From a checkpoint of a small transformer trained on Wikipedia.
Size: 16 layers, 2 heads of 32 (1 for keys and values), MLP 384 GELU, vocabulary 810, 1.56M parameters.
Each number is 200 + 20 x the weight over its row's rms, rounded and kept within 0 to 999. Layers, rows and columns count from 0. The size before them is the row's rms in percent of the matrix's.

# layer 13 MLP up, 384x96, rms 0.343, rows 339-355, columns 0-95
097,198,192,199,168,192,239,160,178,245,184,212,239,199,193,189,191,199,186,161,203,228,232,186,192,212,183,215,220,181,211,195,199,171,175,217,197,191,212,191,221,201,180,186,187,191,214,201,224,200,204,157,203,226,182,187,210,250,218,201,233,202,208,186,165,212,215,185,189,226,212,204,227,188,184,200,174,206,190,202,184,210,206,196,214,249,234,206,207,183,219,231,216,168,173,195,201
096,170,197,211,186,212,198,196,230,200,202,218,181,189,213,219,220,172,198,215,223,197,173,227,219,189,210,157,248,231,212,214,209,201,214,208,219,192,182,181,236,190,209,210,169,220,205,188,245,196,200,204,192,201,180,186,212,245,228,225,164,197,227,199,201,144,199,171,192,201,210,200,214,173,209,226,199,201,219,193,215,203,193,191,220,210,181,207,210,218,241,220,186,192,223,220,164
110,206,193,232,190,190,186,201,221,189,229,194,192,211,226,222,225,194,182,218,199,228,251,217,208,195,213,189,209,205,176,260,180,198,179,195,206,189,203,180,167,207,221,233,165,218,215,161,205,172,206,242,216,196,198,238,211,225,229,206,211,235,190,201,198,212,197,190,196,185,185,179,228,187,210,217,178,192,188,170,221,215,239,196,216,218,206,201,188,239,200,196,224,208,215,206,195
100,197,187,226,233,222,195,206,225,217,205,234,201,253,219,191,227,185,185,167,204,236,207,194,219,180,225,224,217,220,218,209,190,207,216,159,183,190,199,208,193,216,197,151,200,197,205,189,232,200,202,180,200,192,202,203,234,187,203,218,194,201,192,164,195,185,189,162,195,174,204,179,175,218,179,193,169,203,205,203,206,227,215,172,232,219,231,181,197,194,197,174,157,176,190,212,222
104,217,243,232,179,173,214,177,201,204,204,205,209,199,202,225,183,187,189,220,191,186,226,168,232,207,201,207,218,241,185,222,201,183,227,210,198,186,177,236,202,186,208,196,196,215,183,183,200,205,190,173,191,221,176,213,199,199,200,216,218,215,218,264,215,188,199,231,180,179,186,209,225,221,184,178,189,206,199,187,213,172,170,230,247,198,229,218,205,202,222,241,190,173,186,184,210
091,191,214,202,214,205,224,191,262,206,206,221,207,178,165,208,237,238,206,253,212,206,190,195,196,199,207,200,206,226,240,191,156,188,216,219,215,168,185,205,197,187,197,184,188,193,209,197,208,208,204,178,191,208,182,212,223,211,193,182,185,194,161,218,204,210,235,185,199,206,191,230,165,188,203,195,193,217,213,162,171,218,180,203,209,160,171,186,192,194,233,227,208,204,203,187,231
105,187,192,192,152,195,216,174,160,172,187,201,194,217,210,152,204,187,177,205,191,221,182,209,187,190,194,206,194,190,209,199,225,212,229,180,210,176,227,189,186,222,181,147,209,236,174,196,232,216,195,178,183,183,205,203,215,236,182,226,207,171,214,219,176,210,189,209,208,207,191,230,190,220,180,262,211,219,222,206,210,193,203,202,191,173,202,194,222,211,205,228,189,189,180,174,187
090,170,216,219,211,182,230,210,191,191,196,227,205,203,163,205,179,185,178,204,254,200,208,206,233,197,194,193,213,229,204,181,176,209,210,194,226,182,176,219,182,200,207,160,225,214,177,268,206,194,214,200,186,193,180,241,203,162,193,200,164,216,195,227,211,204,224,169,198,165,204,212,207,191,214,198,158,212,197,205,193,201,187,222,213,190,183,162,203,192,170,204,212,209,194,192,198
096,193,181,225,206,203,197,169,188,208,197,206,172,207,194,189,213,197,197,188,181,238,191,173,178,204,232,197,239,220,204,198,181,182,229,206,209,200,162,219,174,207,245,199,227,211,210,200,187,175,206,179,199,196,177,189,191,211,191,230,216,193,194,174,247,227,182,190,211,167,231,211,216,163,202,199,192,226,189,165,171,187,246,166,217,191,209,189,235,218,180,230,205,202,197,192,209
101,220,191,206,212,211,196,205,226,182,162,204,180,167,186,214,206,196,187,155,175,218,215,202,180,185,223,232,200,193,156,185,192,212,237,241,182,191,180,174,200,211,215,216,219,157,189,178,214,209,204,173,218,206,178,186,224,211,196,210,193,192,168,194,193,210,197,229,223,195,260,180,202,183,183,193,213,210,211,225,189,216,220,191,192,229,185,199,220,228,230,207,222,165,194,198,209
117,186,235,214,185,166,206,215,211,244,171,183,204,186,199,196,192,221,228,228,198,212,199,198,241,228,189,232,202,240,219,219,220,214,180,177,183,175,214,206,172,231,211,171,189,232,190,161,220,191,177,207,179,186,208,202,200,186,222,206,204,198,166,175,209,203,181,185,252,218,226,207,219,196,184,199,217,213,205,180,192,190,194,198,248,200,187,203,181,217,217,190,207,171,198,201,224
097,241,213,183,215,163,196,225,203,200,213,187,185,158,217,231,196,171,212,189,207,201,220,188,192,185,215,186,190,206,222,194,207,201,226,204,204,195,235,229,237,215,217,198,212,202,218,166,169,212,173,200,197,200,199,212,185,192,179,220,221,219,205,198,190,189,191,211,212,220,215,184,186,204,186,195,270,217,168,212,178,178,202,163,163,221,217,212,202,180,185,208,192,184,190,188,146
114,203,204,179,205,189,180,210,178,227,237,220,159,234,205,179,219,170,228,186,228,177,232,205,211,194,215,179,255,213,206,225,190,208,179,226,165,208,217,222,217,183,214,204,196,201,197,196,191,210,205,213,187,195,186,181,218,231,195,223,182,214,207,208,180,215,205,195,207,204,201,198,201,220,183,183,194,153,215,242,200,164,218,214,212,216,188,232,206,257,200,205,189,177,210,180,184
107,228,227,202,151,191,189,213,217,210,210,203,191,197,229,201,189,211,220,222,236,195,208,214,219,191,185,192,194,196,167,216,211,193,170,247,210,218,223,198,194,170,190,230,212,180,216,191,182,206,200,223,188,201,202,221,196,205,188,236,207,216,158,189,164,220,221,189,149,184,210,202,234,239,205,194,223,223,224,177,189,172,188,210,218,204,193,181,190,193,235,222,239,202,198,188,215
109,215,209,185,205,212,209,193,210,218,216,198,178,209,180,205,233,204,210,191,187,198,212,199,189,189,190,236,230,207,209,231,199,196,168,177,227,182,183,241,259,200,199,201,187,203,209,180,186,183,215,189,245,180,170,184,202,176,216,223,204,191,164,179,182,196,215,145,211,196,197,201,203,172,220,238,183,232,205,210,190,184,232,165,206,189,192,227,178,235,186,226,194,205,207,210,209
109,211,212,167,182,169,201,193,187,213,221,209,233,211,220,185,218,221,178,217,189,192,215,197,184,221,207,188,190,176,189,217,210,193,177,191,227,204,217,243,237,174,223,224,172,246,237,187,202,201,186,229,227,225,166,214,211,194,205,233,172,181,210,195,152,177,196,221,222,158,199,179,206,192,203,188,198,199,203,192,220,188,209,230,220,202,175,196,192,196,227,219,219,204,180,218,222
098,168,197,157,193,202,228,181,185,203,218,178,202,182,206,200,175,175,208,190,224,198,178,204,224,161,239,200,188,191,231,194,193,211,200,192,243,156,186,194,211,190,240,185,206,208,196,209,205,193,258,208,204,213,211,192,192,188,201,197,232,240,197,192,179,203,234,176,237,214,206,205,225,201,184,199,212,200,207,174,213,211,213,173,229,207,170,179,188,187,212,192,158,207,178,210,180
# layer 13 MLP down (transposed), 384x96, rms 0.366, rows 339-355, columns 0-95
097,170,187,194,205,209,240,207,212,209,211,171,201,248,182,178,185,211,225,207,222,230,195,243,166,212,190,216,163,213,236,192,203,194,221,212,220,191,206,215,225,198,199,236,183,241,169,218,200,226,189,188,196,209,202,164,201,181,196,198,204,190,175,218,205,222,175,214,235,196,199,214,220,233,222,177,206,206,228,199,201,198,170,209,208,209,180,205,187,174,174,210,235,218,194,215,171
093,181,196,196,209,219,227,180,208,224,228,201,233,151,205,233,182,199,235,201,214,188,192,208,187,194,204,192,163,186,186,188,228,185,196,198,213,203,232,220,210,185,207,209,203,209,205,230,202,192,185,204,210,181,178,210,229,190,156,215,186,244,183,225,210,221,219,222,226,235,169,162,212,193,188,168,177,156,187,215,221,211,218,208,181,181,204,214,183,212,186,236,214,202,223,200,188
109,184,184,212,195,203,183,210,186,190,166,165,186,182,226,220,238,229,188,174,193,219,206,197,184,201,183,212,188,233,165,191,234,201,194,220,186,219,216,194,170,208,213,184,201,204,195,183,198,205,165,187,225,170,186,220,218,248,172,218,218,227,211,218,184,241,187,205,167,185,212,199,173,190,228,184,210,207,221,194,212,223,242,224,193,178,182,202,202,209,194,164,173,191,224,187,218
098,195,171,169,205,189,153,199,177,177,206,160,238,203,211,188,181,167,214,205,209,206,184,167,216,189,224,206,210,194,171,174,220,211,204,216,198,165,190,184,173,195,213,213,200,205,207,178,163,212,205,248,231,208,201,192,172,168,220,179,189,203,208,159,184,204,209,190,172,221,218,175,186,190,214,192,226,239,222,198,203,174,202,182,182,181,218,205,175,209,214,165,201,217,211,206,198
094,189,204,171,194,188,196,201,212,240,229,200,212,215,206,192,189,184,187,231,213,132,191,184,208,166,205,217,208,226,210,207,194,232,206,188,215,186,203,182,200,225,207,229,211,197,176,205,197,182,198,220,224,212,177,225,204,208,230,224,181,202,195,198,201,195,192,204,180,178,213,193,198,191,151,183,180,184,228,215,231,181,238,153,212,184,215,200,194,190,222,200,181,213,205,202,138
101,201,189,196,163,232,189,191,163,167,183,171,190,169,197,231,205,217,212,154,203,179,199,173,197,196,191,210,160,171,206,201,273,203,185,180,181,191,196,175,201,191,223,193,196,207,190,187,185,173,214,204,216,197,215,189,205,203,177,220,181,191,206,199,209,160,185,193,223,193,236,209,208,239,208,187,203,177,188,222,234,213,237,190,176,201,204,200,203,195,198,200,208,195,163,216,186
115,138,201,202,215,216,177,188,256,202,211,184,214,191,179,177,197,196,225,207,191,157,203,199,214,211,193,224,218,235,205,206,178,186,225,178,206,225,226,214,208,218,214,220,220,214,248,180,193,177,184,196,182,191,214,205,234,194,184,212,204,194,223,183,214,200,187,207,183,184,216,209,215,173,187,177,185,202,192,202,210,197,219,190,163,209,254,164,216,188,206,177,225,201,171,203,205
088,220,227,171,218,200,221,218,203,150,194,164,188,205,175,206,197,251,204,212,207,188,167,199,184,197,193,193,213,235,172,209,216,186,218,199,229,156,214,208,220,189,185,182,221,176,197,177,190,221,194,197,177,216,216,176,216,206,199,209,196,193,177,217,207,190,193,209,153,184,246,206,218,198,197,211,226,195,214,220,176,227,179,195,184,227,190,246,210,187,200,183,186,222,172,181,212
099,191,202,198,226,181,199,210,184,170,224,192,214,229,168,213,198,195,231,179,208,220,190,190,189,225,187,197,197,193,186,210,228,200,233,197,195,227,172,205,210,199,174,207,183,173,217,206,202,182,220,184,200,221,232,177,189,206,199,200,205,206,181,180,214,241,177,202,196,192,239,210,184,170,176,171,191,147,215,212,177,171,196,191,200,187,175,245,249,218,224,217,175,174,183,182,182
099,192,202,184,187,229,199,199,227,201,212,197,209,260,193,218,211,171,190,225,187,183,198,218,250,204,208,203,215,178,205,173,209,201,162,181,180,199,230,235,227,166,162,202,166,237,223,210,187,204,221,165,207,225,211,192,161,194,185,218,201,199,214,188,177,218,211,193,194,166,200,199,223,209,206,215,170,209,183,172,192,201,218,215,205,162,205,173,181,176,192,191,189,181,189,195,199
112,211,203,196,149,220,167,236,193,202,197,147,200,195,204,181,177,164,206,184,215,200,185,206,232,244,199,201,190,196,217,195,211,210,207,187,223,211,194,207,191,208,192,183,193,245,206,211,224,193,228,209,161,182,182,166,186,191,200,209,208,216,147,184,220,178,213,181,204,203,160,202,199,198,180,196,204,229,219,226,193,162,177,181,228,208,204,192,220,200,231,216,209,186,215,223,194
107,233,215,183,215,200,200,187,214,163,223,215,202,226,221,211,167,234,200,223,200,231,196,192,182,205,166,211,196,201,164,183,251,189,221,217,192,181,158,209,182,214,219,211,209,193,202,202,225,166,211,236,187,232,188,201,185,205,176,202,207,198,183,197,202,196,181,165,182,200,191,220,180,225,164,216,197,174,171,200,180,205,198,196,217,176,190,221,166,195,184,220,157,196,193,171,177
110,228,221,206,183,223,197,218,208,201,209,248,166,194,195,197,232,218,211,165,182,189,209,188,179,191,208,175,210,200,209,220,237,216,196,184,184,211,205,194,221,206,223,219,208,221,182,207,224,201,203,191,198,179,199,201,191,210,203,224,209,223,217,257,193,213,214,235,201,233,203,150,202,182,174,197,206,179,193,181,216,155,183,183,217,219,160,185,216,194,215,181,246,172,208,195,191
096,221,168,182,210,239,216,241,206,164,210,222,220,212,210,213,195,202,184,206,208,231,188,183,210,195,204,219,215,202,208,207,179,185,217,171,218,163,147,210,212,182,195,223,175,213,177,194,190,228,193,204,197,191,223,182,203,179,190,222,192,229,196,199,190,209,225,194,182,225,232,203,206,182,240,235,213,174,191,172,200,196,174,194,193,194,207,234,210,205,188,195,141,190,225,185,225
115,187,224,181,201,238,187,224,174,160,178,192,142,169,179,217,186,221,192,213,173,189,212,198,178,183,220,209,198,181,202,216,202,165,200,217,190,202,216,208,192,194,185,210,220,215,186,193,191,201,184,200,258,225,205,198,220,207,167,222,192,170,192,157,206,188,173,186,206,208,169,219,197,170,201,221,202,223,214,212,212,169,191,231,203,225,212,175,170,209,200,200,169,182,203,220,211
105,214,204,196,171,178,212,152,225,169,221,208,185,202,211,185,209,176,222,186,190,183,205,214,191,246,243,214,198,179,198,213,249,188,186,165,184,207,225,197,199,195,234,215,192,188,180,178,216,229,190,195,167,216,195,195,174,207,195,177,194,199,198,168,185,197,184,176,194,219,170,197,205,191,207,209,203,205,202,174,228,185,245,244,220,185,201,207,206,219,219,218,229,225,212,213,229
103,203,203,195,230,213,198,229,222,200,232,229,214,214,201,169,193,194,202,213,161,167,225,210,239,211,191,174,205,206,203,193,195,201,192,174,192,207,188,224,197,199,217,210,230,210,222,162,184,166,203,220,194,210,165,179,189,243,191,182,179,183,189,213,193,208,206,196,210,216,251,184,207,194,145,207,161,185,188,189,228,182,197,181,175,168,201,203,213,184,201,227,165,193,195,203,221